Weights of a small GPT-style language model, trained from scratch on English Wikipedia.
Size: 25 layers, width 128, 4 heads of 32 (1 for keys and values), MLP 320 SwiGLU, vocabulary 797, 4.33M parameters.
Architecture: no biases in attention or MLP, normalized queries and keys.
Each number is 128 + 24 x the weight over its row's rms, rounded and kept within 0 to 255. Layers, rows and columns count from 0. Numbers have three digits each. The size before them is the row's rms in percent of the matrix's.

# up: layer 8 MLP up, 320x128, rms 0.0735, rows 253-319, columns 64-127
# down: layer 8 MLP down (transposed), 320x128, rms 0.0737, rows 253-319, columns 64-127
# gate: layer 8 MLP gate, 320x128, rms 0.074, rows 254-319, columns 64-127
up253 095:154132093095144055151148145110159158137086136151131160119100095126140120146117133094125120119131154155134120134150067128117146113112141104110119108092130138108165116160081149101158117107125118
down253 098:139135113094112129153144159145134139156088136151188138101105100131104128138136151116119147129118117175174163157107113149127142114119094068132120088083149128088137132141120125118125134093159154
gate254 099:157126144146100111156132147131165148141102129105140155172127139146128123141142086132168120132091133133122155132141144127101181112101116149140125127149137100157149141080098195113152130124109086
up254 105:087146089150171139174130158131144130102177123101131117106118123143105111155100081126072123148138156163126133144139084107166144170122144112083135121117134162126084125116131126150142150141126127
down254 106:128171152152148142154139164093088154143171099126139123148125158122111075137113157153108138138089142111123106112168117133113142111147152095149130173145050119155082092158150128165127155140131127
gate255 099:146135167138121107166151112146122167148136149155120122097129119108130138155073098144149146146133117184138119105182148125110141111116084101101145172110144124127099152085126118110157131095169102
up255 114:056145121108133126124147121102180147145125094083132103125145082119114089168143147119095137124118115127137137089123147166151155136137153125197088134119140162133099136107124083167127178108122131
down255 100:088138124128166156111134170108084048092118103088153118138118159171106141101122144105124111134137131147100098147144133107124118149163147162102099161121102120134105133160131159113158111162099148
gate256 096:137137127143145149123145115091138084126157130118140174121113097131146139129128107129104140140143118075122105142105098147158101124131097130126120182099080127152144148119135157105149141086164084
up256 099:131113143120156149156161141134176171115104149168143125105150161103109083104133138067140128107148159138115131130112119117114128132128139108115161106135187090111131118106122127107126138121140154
down256 119:151141165125155140152116147121175179158145106122135098133154162118137119135127127135152138092153157133144111140156147098115131169194147105119150093142188108134180125110132114117125131125109161
gate257 107:116122093159090129095150127098062110179131122122163115111117090135141149096091109150094107103161127155132140133134165123110160157133152100119133135141107164131130133127138133142139121166122123
up257 107:153141076111114135129104177126156133119127091151100170119142142139114109172108129091136109148147127169101187102158151132112137127120143132169118117097129084189134152138140130077152094104128120
down257 101:129129161134141152148147140139109143089144128053130131107126128106139108140105112101136130097102151108111073136113132085120115141098105101095159130092079162135151108140107125139096104118070131
gate258 093:136166137119155093122172107110148162154133093111090148112178135120136137072166127160155106121123113124124153133132076127117146149109109136079134110145113110142148111094140099120104110152126141
up258 091:116127117152153109160105172118092140114096140146146129183129139137147125159109160145148146138114133091144144124150107154201113134138154120164134165087145166152139132135108106154168137126125136
down258 092:107145129077128082100132123108098097136102121117152123134131095134134123084107131162134118093127094111161172101109101157119168106105127106094159151114137119143168111111145116108116127141130155
gate259 106:156090148109076127102118144113114157136087106120131118148110151154150138134114106098146134156184179140141107136163150147136153113133112122119166099126135138132127093078130172129096134123098124
up259 097:112094106136137147110122138117155154148134113124111089147140140095154087141132148098133130162123132153151119135127121132134130162117106151139117123111091161133136110136151112080104131132162145
down259 100:081106144104182162115107139165112097130146106134082136133145138126141077128117143154156129127155172124120154137127128135091114098134094120153140146146123091114112128114135136083147139132128135
gate260 106:141145140177105122099163080100112115114141092123113118155142145134159118129117125129130116101102149094151152109125137134104106078139172123100141134135130118148111114158170111142112115080144164
up260 102:111142117130119098123118166122132150141168144147092153102103057082142133092144157155068150123159096147121120146127138161108138145106124124151139129140111145113136098155107131156143114179138054
down260 099:138144110092150129118129102156135121117098141070116152139145096109103142112127121159102152152145128133091113132134118154117111154104125126164153116139134109138154074122071125101117130135158133
gate261 097:146149132150095105132136123099129145144134123133120154119124157139136087135131160140139138139122087147120151144152154141137156114145161176126076151150143109125131163122114129188123166127115121
up261 105:198114115073100144133144121131131186104110107106112118173104146089185077157120130119131135138113115126152185137144142130110155119131168147161111117159112124148100131118150115152129135099104101
down261 106:178114111126136108151157123142127207127120118100151127187133105111164117153143129143128135116132107127099171119110160151104181106148134135114119101117088120132129151161132152157173165071163097
gate262 109:088096108118112111131101102139106113171073122180121152151158144125151108138176156125105124141103125124153123182143113109102133096123139146149113135127154097146098135165116122128132139123104126
up262 108:098146159107111143132136076182151164124172118126133117108155137127162145148113095105133078126150137098145129141153163134096104145161083145106122131155126091141137147126159147144093138119151132
down262 099:164130144138078125153131114084114127077129149163120092192134138109120143085104120137141090102128145151126155141146122132121126141131105082119140115158155131145119113127134137137126137131108103
gate263 104:127119144112103109139130125164131180113124163156141100094142123159127154103119131113161138108167170123140137148093105158074155136103127151168096103116136091153151204139145137088120131132141103
up263 099:152173136194112124138136100113140113106078098100151119125093174142126184121146158184124151107123136108115137118162162134104077093165146143103182122102125135131120107138121160110129091134086155
down263 099:121154143089155138118118102117128107121129130173155139157157136124082103096143122104152126128126153126131159120141149121133166176133117126119088121132142155140125116134132133135108112111103104
gate264 106:118107078110093151104104127086123121156139142134146103161151129121151155148093134143120156147166169118111106144134138109150101144133119132107154136116106095095193132115127174102137134103115148
up264 099:108111134159123123116157124141157073130109119076111119136098095082106115155149125140097127096132098143111132126115122137129153129125146135102131115136140139175126122161146104123125086163138107
down264 099:159138121133180132105157135148115076163104106140127114140122165119134107146155163182106171094129117133117153146115089153156136130144156117101129141117112103124162114135142119075135117134111125
gate265 105:078117130070133154111144147158123122154105117122096157151127123115151156117129151139148148155136105131118134170143102165145158135111114120123121138116142149169092165151151156145127086155084161
up265 107:100127124144127124121100178127165080179117113147108130125132112111128101111136120139123120113157107117120139125114106159132109151097192113098137060127116152133124130107113158138135119132134139
down265 103:153126097159152108131195123154119099152096150134130151126161136090143115165154131110116094102100140144128099092136120100170134099116143167110129142128155124090126094106115121112104140140163105
gate266 100:162125120140089100107149116131118136102143108086111104121096094134123136100103115101123120161140116138152162135132096142131109090137197154143112141134108107169104159108129147141131113158105152
up266 105:134155121124154133144137097165126130131067170148140178133121100118122119136084120117108168183112113119127125138087166105110158112112067090132100157113114132118135126144124118138111087137147123
down266 089:101109119155136140120134165099113144117127092086148092125081137144113116061113144171119077105104098094146146138163126138115113116137166115105095131132101106160092120107141143118116146169090104
gate267 114:102152114148117142115112167162120111125108138152134137040149118070138102116108168093136139147065125155105155135117145151097173158133155147126118134112131151153104121141129167133178122133154112
up267 109:120187163136178098090150147123120120135116144096111117106133094127170123095153167165164124128113154129155121136131098124122160112125139118134119145165126093092097140126119118121171145096144104
down267 098:168092112142109154124155120114140142120124162103112133152130148165170128142128154172148131131121130121147099119104164130157099143115140112110136150130100140135121126158138118140146135105126142
gate268 103:111121129125157134142160138118146122131116156123164115103055124143111098133096140127134143133111129130130130149127114110122127169086128133096146122110135130119107069092162147133149158131130121
up268 103:133142133109109141113104091106150140111118121110123134156137142174179134138147155146102116114082101131113126116140109128151096134125117154126116104129106160138144156194095123169109144160170180
down268 102:109134102119144156147156151122136099152078116146118120074096194137127142142136137084090154146083142187146151121142128149139135111110130102138153101107126125074086124112151108166155122117081136
gate269 102:126092172110145163139141127109117095122112117104093129167138115106156092129073117085090088165102153093157136134137100111104136120144099104096141089115143130123151140147124129156165141154134137
up269 104:121130115136111138081145129147112133138178133138158134107120150116168171161116120162113113151106089149156125091147146135097107140147111161116158129107127135139115107158089144125099115151129169
down269 100:152144189139123174148136143111134102161131151093141102153104103133130107104132093133131144121121103093074092151140128103143113127139141118106148118147126135144080122186134141156144133152108138
gate270 101:171105115130101142105117113129119092119065100101158113119138137105147128121142126136121105117107108064081112133120109124099120090122121078112136119132099176115148116122154144159170093148153117
up270 100:137129165117136164155130122146099122129167128131158126129131113115149099096140119075112113168114163143095122164144110124148104128136152146135154098170159139116159087111145130119121134118124115
down270 099:114181138121134194103105103113097150104126127130128106123164151172127141110094114105068133108097132113182098172130119102137111133121138119160153143126182094172144120117151115153127136120151085
gate271 103:127116139143154134126146163112121104105111163092122124110084127170160110084126136148116118111116120076113127159139108137141114142122094112152110128145101160129145080154149137170160168115115100
up271 093:114085117140145129151064111137147147139149134171143109127105122076125130135114129188136169089131138107082119102112111103085127083126130149115137126152142156128113155144129101116103137116127131
down271 098:104156152131156118108102104129137165140155142135126122148081168101137086118086129146131098111138109096125116101115138130112123117102133129143087145144079107086123146123160118142160162160167142
gate272 098:141156149126126123099147094126116093120098130144172085148126118158120157133112125158164123105119155155133136130161139098136101111095150124134144125148111132152138153147164156168126168088131157
up272 101:125141122088098137107166135146140098149146129128120123150116110164139147132098123143103119116123097176139130128154150155121126122131136161121139124113119162151099137177118178154119132123146145
down272 093:148140122136166149111119110161134142113109129139130143158134122154120116136127159075113146138136120142126101142148122192112131118131144130096110112141118142162136155126173157131122132111119143
gate273 094:124108146088094144166085132103133151134123189096132143081108100108154153117129075129087116123148147110119104122145097140110133128162156133105107128083090148108102143147132132160147140174134162
up273 097:146092152110087106118133133175120129165139154139108127116127154193143114091150112120100133067173125132119135085133116144152111157133093142156137129086143150128114096153119098105139130146126167
down273 096:124158137194130099110120107140123132126099095115134118109094078128067142150142135119141146161064119103113089112103134134108145158105157136091092109118123109127127139096159135123089103100148124
gate274 094:116122084161167118123141130218127153151129123132126110073154094130151113132147094116100096123099117087116115158155128122161122152076115101127122135107120131150170157125112142113101125134147122
up274 087:142131081118183105139119106144118163115145117131125088074158130099107143109145062085111084149127152117148098120102118125126120114160115144150136133136109110151153126120125160133096136098155118
down274 097:123116161155083115149136183071152142131124104117133121150110171176084163114145148103155157115179175097115155114069175132128129153149101137134131135138155141093127132140154131144132153109117152
gate275 098:162131152117111135090120149121103109098081082129113120088147113079146158141169150120127097149121093141166127085081145142128120164103095171145129148156149156129162120135147093160139138161131146
up275 106:128108111102126144129158142148172097154094101127130141111134127106165175127078147128130121139129094138195126138123117136118165153122129146156130128147113124168106116137105145134161111123148129
down275 109:115165168142089113104133150154193099104077115122128126084127100131163183118135116165141134156133118126150134139114096170128145120155130157181112106134127148153138128106130108113130102157129173
gate276 096:129175147139117115129113118095117132139167067116141155155112115136141143164117149148145140147135122124126139179125132128127148185160142108112122096069104106092128098115145144158120164115162137
up276 095:117109125090157135109130145126151150141121162115118208154094145156130129139126127138137143136092175117149127090089088184154135127122119113105108125106092129152096084122119134090117112100144093
down276 101:115128120107193186113128123141169087133130120104121150124129102173168131128111113110132124158130119124158124164102104142157164111096137147131158126105109135117121107171121145081129077150113096
gate277 098:132115133137128118104094122133111132176139148092146129140131117148123121113119136125106104144116146128150105130114148146066122135118074142080140144108093154098125095134106140113162087091142139
up277 095:138127149093104088151109096170135128076140143124133131133107136148166129090139112158132162115163111112140080159083125116138116136110093158115098146128104088152156124130143186113153101127116121
down277 094:155154138157127138111114100117146111119113092138079163116111075146125107122156080138106140174104135123133107125118141136119163110106146124176162180157169157164136108133139119114120103114165094
gate278 109:090111148122089132158148162114121129127178111134117105120075141106144102100115099130172173117160127113116138095124141121132159137118113086115142110105128105169142200134161128088137112131093179
up278 110:123141166105117085140136113113130136133099135134153149136139142130105138130081113141088158126114139143145113089130114171169116109133129145103103110118118122090127138105130164158069107140123160
down278 110:111125106157114144167155138171133148135105137136130091135133121108140117115130166128136168151113085139106143099140093097092104152097137096138155120145096111192094106144114077126145119097104112
gate279 110:163128119171128148097135107103142112134157093091091113130168169126162110171098114113121126137119119084145128094145116113122138117135148121074091124137104110142191152143093123106107126143119139
up279 105:118097148135156133120118164096129099122124107149168093168108120106102135151140117088136105111116145137176087160134150081163083138158120096128149140153106125136147129090094124117119138145124111
down279 107:113082112132124154144092125103139100120108135120110095124113131103116115128105120122131130132120120143110132199137150124106127132134121171177106156096104153143137121167132122088120119134160070
gate280 091:103091129204122116098152105124113098081142117115133123135154107143129136122102141111170090118119149164152137148118135120120111115125141166144121112143113155143107149103114167115102140179088162
up280 093:119129106160166125111164124136097115120126107130169149175153129119145148133139083093092115146102113157141170137091172130131097167105137135144120116135122122098097162122119142106104133209141164
down280 089:138124139128199106206133090102154146131165146125164148141144132129105131144119122066106094178121151127136165134138115136080107179117126100136093138093160095129141123176133121136120140102130112
gate281 102:104103119155118182161120079096142124127154131104130176160144128131134118120132092170117096127112135129161152115148123140098127131095140140099165090102107087131124086115078078122128167105179100
up281 102:162146119120083116192126113123158131161098087101098106132103134151106129131097126174128139145156107133123083125090142133136128105119131136109146138122133121138116097073180104151145130142097150
down281 104:112133126194122140123139135103157115135162114123137109134133175145139150167115080143143103139156088119106111152091141119148154197126166092160095128142168147147122121113182142116125103116121120
gate282 100:134146120134139115095153166155109110130110137106115110120135135130213117092134150126129158111163102107139128145114142185116157090111163138174150124139114109127110092125151122106120156121104170
up282 098:120156120110145140099105127128103152151114148098115086159141120175113125163090135120108133133106102135162102092129110117162066129167168147116098091125097125130120128114132154154127137148096131
down282 097:093170177162143135115143154121140184143129142143116104071103113133106126118127120111129145131141172178132111141163167120137128178123126117071148187145113153141104125116139165170090146085096093
gate283 104:139108161074140119131134122136081114102092099141126141091112094123121128169136152142131130114133113092102117111113184153122146132161128113144101138100142104138114131104113118131139147177093122
up283 105:118124112096119116122107093136137133098105135141114145146138100112120144122170110133107167126111103132135175113165168153123142152117145094141117085119105143143122153128107160144116134105158098
down283 107:099110137106111140137127157105163157160147125165147155156161162142113141124150118070167086149075125158132154148112144127129139129124122110125145080110095074149103114150126192187174116087144132
gate284 106:146157117117118148168142128129078098123122122127137085179063100112104086131097111174136160156162164116108111103128127128158145126150132108131122129143085105172099132144103158145147099138162147
up284 103:157140130094134156109146110139082118159172133131140107160136076135143118118125137113118138126080171127145100198110127138113129119104100107101138119148093089126136123098091138148119097129108147
down284 107:130173118124180124091075107105100170111091119157102119148145115110163138099141103120123103147137127114163133156136102125101144124133132179163167130129124136137155128134142141157101160121131118
gate285 088:147141150124108103141122126164068154090167135114105126125117122149094104165167140093075159116154090114108090108135145090120115108134122157135174125107107096134084134134140122178111149108121160
up285 093:140093103101095144126133120160115072126136115164138087148119124137166156104119180172146152138152156142158138148144138136092096142090156137084107152135132157156134145149171115122112090164120123
down285 100:121093138084108117138148152147112127134186110125111125185148112135103108148149128099123118136151090135079105123155181095128122170095132162092096103085119075143110104140098124143110140124139154
gate286 102:159127127092104131121071152135156061168131106128109182117147107160134108119136116123123123132148128126107172126147137108168152108107172162150099116130134104127137106114160138108107111185160123
up286 095:176137130111101120088157139083109109107134112127138089118137111114148085103116096123107140124139105117169090119102173099180152105112167149152210154164125117113158147124089124141127112152156132
down286 105:157147120114120153142146128120121113138144164111121092084126115106123136125155116093144136109135107110138147089109168175168125101122107118163163140157126149146128200124128123191094155122156130
gate287 096:136099138089119115098097155131122140146132108116183107138129155111107163148097126144126197137128157119143097137148122082079126137150113104138066081071090090154123118125139110112162138169143164
up287 102:114050152128162099104127128117109129110073119127172105108146155100140156114119118150126135158164135134119115136156122115078097108134079106128108151123126125140126136123135121156143161113128155
down287 098:134138153110137135132127094048087131113148129119107121097096120140074140136110113127096147117126091108099130114173096099130122106117143100140126126148156156160161111124162148133088115096125135
gate288 104:113135115134097120135079128146150147140142113156133133140118117124148136118086156098082151158134128085109128139114126094170147149121175166159140122128133129128153125129100073079142095098154137
up288 101:126118098098156105172150133104147114153103110145129144115129121120140130111154116136105155141137087106180121125102132136142101135146147088105119120127120122136171099141130104146137129128130153
down288 104:132130144130145132143097129109101136121124112116153119150140131131132111131125191104172086110162152153127158153140126120100144139102098160102135150128108158129118159132132161167140111125081112
gate289 093:120111108129155114099138121135148166087132096137116111100132156155159088161162139097156148111117128159148102121153094091104112108127154113174115137090098118111123141094108162107123129157130122
up289 091:130146119177083084116104105125127163164114168126165150129146135119148058140145134131126140145116141132095122151135144132098098135134113138100093111128134179078126113128060117134156085112112117
down289 091:104186124112071133151150108148134161102133176134089177146128114181107105149139130118140150121141117182105137132158126132099117172131160150135141122103150137095122121096100172129112127122102136
gate290 104:083121111142084214119105088118150081125131145130121140105114126134147116121141128133113150119095113132118090202160138124107109125088108179108094112135117147113153137155120141098131181177121129
up290 100:129095110141109120138140120110136076156072143145141146162142157158138140115146125156129164138096173126133123118161130121131112090093144138111146118162115095081140094142146144127112164130085167
down290 101:085150107124144117122140157105141121127106130093105171129128182129144138133163107121162110145146134179128110102131125150104122138126139109158134134106135120088119116127163132116159150166115178
gate291 095:149180150129134116167153122109122119111123097145131137127142159157131094071144113128098128098115105150141137120125162097118095146153116106119118116131147141122140135158088126116100102134149128
up291 093:109099154124126138164158087160143128142157140131128106113092141120109185160182087158113150143149125130090135152089135102121098069123166139150130179132126126148123149103138163125143083157155095
down291 090:113176181140110109128106175163115151133124095148122132096149116149166161114132106107073099103142146129146124139129109084121159132129092136157166101130168142094116128137118093114141113151143127
gate292 105:147153136117109132133152132127089104091124135137118148144134145120134137134117165122123151123128155137139090105128145123181101106121107118078087126131123105170141152114100131090142114197128162
up292 102:110116070125177112121102114137128147108112104132149133127111074139095152109179155101159138117120105119152131147141117130083113118090124156119112135131112137125130120138125137124126119132140122
down292 101:139119150073097094120090127107100119077114106148154154165162125144134156118127080157159108083100123124149103136098104116121144131109127168156109112092135149152115119162122145130084135122112137
gate293 094:142122106136175107144224124087140124131142130120190082173115111153125117109164116126132161073163127121134158166101124139095161155145125166105163110169100151108138133122156129123156103123127115
up293 105:150124145128146137109161122129161115114123089115182117148115111149085120105180117136127128101123088140113135091125135134086097103171169149099161101144144122144090143146127091136102164128147172
down293 092:088155132135111104159084108149071161135159158135088160083089154133143106148096145078132127117153189098123114128148120180145141110136096128169117132130123137114115140098114136126171120114104120
gate294 105:090135097126107154106105146103148125164130135097159116145136113143149143156137109128141088147116102104067146136151130104142135097147090161141075114114122133119093112088076125103162124110147134
up294 104:111125156120115125113073135173126101118120119139101131107132149130116095096107145078116105124154123102156121114113148147127087112125124142051143068112150109146149133174151127140134125131080142
down294 103:128125136137113127117119174159107152108130142072135129100139169079092120163123156099099090118131160085115141163154172095122103101140146138079144120141152098156140102107097134117101138122109098
gate295 096:097106130156143118096129091127141102147136123076126148092160125093155127082146144136155114140142143092124080103153124134178135162103119154118112136173139110143144090106125124127155089167096156
up295 100:151139144146094147115074142120103152114171157125098100114129151104119199128130168096115139133142107143144170128092115156091151107136113137155132121160133128123142133156151116126137122134095127
down295 093:117138117108136098128090109125146122156132108168117141107161128101055125111166128147122128113118140134131161152132122144116117130117170142093185128152123111121105122104130102140149119164167108
gate296 106:155108045133080125123158144146127126150116170136149153122110101131142178102099180093125127135093150119149104122147148080116102129060130150143137138130126099083118117113136142122109154122149113
up296 102:113117151174148149154108152101095121135128102103177094166174120097121125165148118151135134129163144116092094158128120156139111148148073075118075113139136137151132150103119152135189135095079113
down296 105:094132117105136106106087140103144143122125096107134138161097112135143119122136137078107126118063122125140178110110097128110099107149134119114124153118091181142184113196169129091109109120184134
gate297 097:109161140118150150127157117076109149150091119151159141116141118108099121117092129117096152119131104150181125146141156121157158127114108151118126150119105141123160128138119116104109176135147143
up297 102:148101120160073116162101146156156138106133159111150151098156158158137087111116170144118160118123116137110130163112111136149096094164111127134128146096177134143132140108113125134124130138138116
down297 107:104148154105083134143148106115153143122145178139115100113150190178159136175107152092144157115133184090157124172089120114130137106139119165138175104145155120098098150134121105091136115105110095
gate298 093:131127153106078081136131117066123140125177116170104132137129110112088103136157112128120142097136134136136152136094133151091123103107106195169176111132094144148117092127164133099110113153132116
up298 093:119124152130144108131124157096127107114115137118149151103128090163121090112090183143108096145107071141139098160111138137115122142104145132157151127146115111143109133102129202104128128077106109
down298 094:134084079154129128100120124119108108107102114146142149113140128137131121111104126152134141143106154159109167143149096135116154138158137145128093115102149157142101106086166119075105159139065099
gate299 096:137179163132085136131129101154131137136090115156117089116146123153123135146132122118158125118112145142138190124096148102137150111115120133102143099129088163142130121092162154174123166143166143
up299 094:100139152135178161127164134140113093084101134111134147146119089118125153114142140067112139130142076150121113186138109099097110131121144128117175128163153119128152106162147105142117123131142120
down299 096:113130126117181160133153147142132155127139125091157121151144147151118156191165115139117120162132113113094164101129107116160114174096116170114104139104165147128112094125112131123127115120102125
gate300 087:150114111160100075132112179119132105105092104126083118130111110124104100150183134122140121148156165119121152132109169153124096120132144162154133168123102122102112144128147134115116151093097181
up300 090:152128159130164158116148137119129113139133170153129095112067109131139129151085119114167095104120170142145131157147103096137095089081131124105142127143126098152101131096143090105124125107131154
down300 087:157105161117137069144091110122138120113110162166123116123131100118140166171135122134123118124152113120162168138178130129150088092159140097113167140119090166126151160141133139151114140102109101
gate301 098:104211125143100145142143093074134164128131158109117130148134131154124144148114132136143137134122133136132157162099162109141093093117133096139121139136112102108181136120112155134140173116124123
up301 098:152136131127112191131128149127151090169097121130178108140099156120086131133160143137168129124106127131128137132099144140132082103105120080130128146120096143147140085088130162134119148187073123
down301 099:165098084139148123104136147144165119176126129123146173169076138116125095126159158160129134130095122159105142092129162162126102119165143088143102089114124134142135100084153133152118123157110125
gate302 093:097114115127103097133129136102097135158164149130099150167179086082155110136100127179087115119153114096133167126143086129115165116165117139150098110135125101115195133148130143139112129178147106
up302 101:172122124140112115096123130139100118119140123125119113133092130091084128075113079123175126130142139163151099144105146090163126159128149126154139130163096183092126135088156139130148104080104120
down302 106:146136094111109145131148154129097097092155101148112092090103143139151119076111106122141122124127140125118113103116142121156129142141125148148191102162096126129079152090159150154104113127162099
gate303 092:143132116154169130143160094138088143108161111128152136151142110134071166125145106118163155141110150161094084137103133113138126138126108172171156149155134123174165146179131108140113151103135150
up303 089:110139079113132120188157130109132142100162126136118125166138116119132121157126122097122146125166088171151142133116145108133176137078150153141115118141132153163136138143124148097126113123119135
down303 090:121089141155137144166126126113139123162089112100176109146127098150133150133142082124094105130139153131138117155129108168149116127157092129100110165127096114129098153138124088115148132110106118
gate304 098:187125150123117215084119110066134135149101135147159117110143137110108113138122125106144146122156140149118122102160190150149138160148113118119141161111159149134181157138104143160124139095147109
up304 091:158122129148129158106133096106128107113139149127135148140156145123169125096149126138105170164094131142098091092108132163074160122070115120140138165117102145140122163139091121150138115136118128
down304 093:124128074121132175146129132131107119119113127142104101113137134109131118106153114109160175154158128118130100097122125130093147091098089105177122141144128146109158152105107117201138163161143119
gate305 101:152110116124109137105153115095136127123097104106124140142119118099121087096109146143141164150192108158086136128164155149172134165096111195102075102163116111139073131142136095144122152148118117
up305 098:133148140090147125127110146154089110108088115142085120174113114117125112122112095067127116177096114130107134130147113105122130094167124137133122111128130122136092145159120153094140148129099115
down305 101:132121156085124125130109119132109122109142137105140101095141089157137093175151162125121131114068118121129163143098134111116121110148125121132165125146123093099180150132096163117107112114169125
gate306 091:131108118110115107158070097097115102150109107155108139091157133152144157087112066121115125136125151164169190141105145153145122097093153127136108141114145138135114110122109180123127161174129082
up306 091:137112108145108172088104131104131138121137142099145127133094118163118145140106133128107145108131118143069115126084127123111112153156109127128139097111142129057155130155101134113186106078132135
down306 097:137176105142062151152113130120178121111127149160141138124136161138108117131108121086144073122141113162113109137136154095120116119151126148130097137118154112088063127136119111087104122180137127
gate307 101:122148150098130134092145087135149137111101128129093135111103154115092178097105127159154142145136112128127125103143141076102134062134113120171101131146088094149138095131124110095142154132152151
up307 106:068113113150118105121118155165172110113124090162110100102139147116107132135160127102118122132078132113082099126112128138152157143127067146097156113158088157142100180102100129137136156135121151
down307 101:128109157106111088160090147117141131116137122137140124117127134110175130115126156150120162089099133169149117139119100131177161147116087137109102134114095117126163147094088092125089133098150110
gate308 107:115160140123110149123172142128135105133155159130127132138139089168166109106149137085141153069114141123140104105145065143135119112147108127145150139099090121073098141124114087116127153143119148
up308 109:174154124146097134121137125127109122125117152125161152149113083164102128128115099078154128123141124164125112111127095124105093146154151104111122104124091075159127121112097128130129150138113157
down308 102:106108096150122134132140147161168150109159106146155144124169133107119114114123108134104148164169117130135135120165130126115132156116122161154136141138158139064100102148165100152133097129133071
gate309 102:118120192140131168094145130102141120148131116133125129092131139090169177123149108110085129124144145153080148150147129143111134172147126133146189163141113107147136131204074129124138117115092118
up309 103:101074122112206155111140108162137133155133110119158141152162075117120151145111116141135098152144100154093122144115124122130125136168126128131166121106141121092178162123096131122187134130110085
down309 110:085068140104150105170113121153144138117138091108189153116128116128083116148134148157097134166154117105136134121162109155123145149112153113124163115139099148118138154118115174121151111111120099
gate310 107:077124136150099125118112113110137114111143119141167090135122151149141120140147164101125134141143117114078137162086158119107101117134086116082109148151103138080124160161134064106160155127110169
up310 106:157094151121101153150133110071111130119133127122104123110137108137104104128111144115143134163131135100118164144110130131105164146142126148114191151134142088118132127179120145135078171150100116
down310 109:122122168155100160116130129133108095138103102128155113139106174128098132110180134107157131139161120095125132186124156172105082152114126140142119147141122151123129156161126122132132125167121111
gate311 101:159111093147134150176108137089101157143175098145125120131147138091096130175158123135116147100148081116118106140135098133122149144152152139095114130130141133140170144060116099107172157102105088
up311 101:161067131081150144148128141107116126115065124141145147119117082122108132123121139143137108109141083145093090148176186120133119114164115147153139128154124119159139141150121113125140091137137116
down311 101:137102189148114118126143074135143117112115148113141122150149138133151157126069103114120121091116156160122138106108136115163141140108153107158208086120116144136076081174143111123104092113143127
gate312 099:133148148151120141093135137091090176168205159153147108143155127134160137126096099160109117136108124115164135152123105123101112142130111131092167106115164096117133129144122141138142120170169120
up312 104:157139096156132148123134102146134132122135124131131139127100155141107124177186108177126136136123099151112120078147118129135134111175116165129120142119166111148106117096091146133129126093112181
down312 102:163138117133117171129094119116161149087152147154160102146130143108148129125131148136143093139105137098134159118170086139122112099116114125132130115137089186126184115092123136147126145090126146
gate313 097:122133124133134133116096148136091168110168168159127107154098159132131171092122125112130114147104144152097162148112161143157129111097131132154129132144107159116116157133122129122123092117120176
up313 090:151134143102176128115170175129131174132103108141093113126131119150102130147126171100112114110113104156149150121140125130110090108142113148153143137140162090108132142139121121092121163105151101
down313 095:103107135134132146138106079166129141140143116111181127130142182113150171134117075100129101152160149082129111149114104108115160128108129146138163147154138130140108141149147096141115116152081147
gate314 097:103097122125126121132142136171123167090133136137093096119162088094110106126111106145077150111118112140113131144123156149126116113143126084093166156128111130087137159172099135154199138124107101
up314 091:142142168121146178129117123099135130119128123140133160152122163124101138123133178097186105163132096100138152136117152109114110166119158143130114117148120117159072141135117164095158110121136110
down314 103:082129141120107129126105113121132152087133135112126084084162102093130118125151123132107143137102150132136169134110139118098109127137133137112131143121109114089172139141082135159156135135127139
gate315 097:120145130147108096151126111151102159185081100145138168137121158161090129142124142142118167126108134163101112121142110105089168165101161161147139091145155086100129142102090133133166144127128117
up315 100:107116109117129155123113155127152091133136144156125104105098135126124113161142133123179138177134104178144136126127079123134155120122091136151127105086156144129145139148114121086107112136164114
down315 097:123090129106098142136175104159084181114151135118154120149073139167146118108126122118107154158151091126103130083140120129104095131131165076149130169117093104103140108152124105104137141131162141
gate316 100:111150158175141135128131132163101149148160135097117149102146109159109102126142102142160127146123127149144080127122156144118131085139130172093135104118126123098151138146158160137108094142093106
up316 102:099128139123144152123135112159142132125194096165094115167100173134108126111114159162147117121107131124109121100099087132134172097115115130113134109129135146146131120074109155112071108122139123
down316 098:181147085158098154143161123131151131141138122126152111135115122076138139162122135105075111121131097164126145165145151115115086139141127149126086122118140082113113106127135115120156148113203138
gate317 100:129141108130107099158149110121129096139106076132136153120103151149113141176101119155134103124146119132126117127162157062103136111131135166143107140125134120134153124119126116157103170138111093
up317 100:085121164103088127151159124115167109115119091166159135130101153147094110134099100140106086098146104106078123080138130089147146176131138146124107126137127171139134108141127131139147154106148133
down317 101:109147153112144099093105134119145135127102096126146130093068118150168098128144065151106118098136168094099133149141136121128147115150101124124092115137125133163089138104084162138110126110123137
gate318 107:111138133115113137142134147145095137082121113152125153114109150069093129118123174128155135104101158070141160123137123157160152159150143128110124145103100177124159086099127128121151115110126115
up318 098:140121151098161149111147133159104122102149144139102189140106104149143103114126085120133121166136139153106121165113091128102082105118120151123133154110151146156059150114115128149130129133097171
down318 102:099113121101087171160160121124106132133101130119125153111105085135145106109154131166130124172112103122121124161133117140116172130131125107105151130103110095124143147142114147092154180128135144
gate319 108:156135107116116136116137150167089075140099114087149155124125120142122140113143155116147160174094075147137137118135087131103134154146151158124116143150096120111092154142169146132141092125102117
up319 097:165129087159155160162132152126153161148133130162121141117103128163140140132144134114068075152138153165104163155110080136122162128095126122110133135129133153171118147157122123138115117116144140
down319 101:111149134114119132098138120115134138121086129145120111160144115135140148161105120124139161122165157099174138159140147130118110109139150110115118123136153115131108105122115119078146114141144148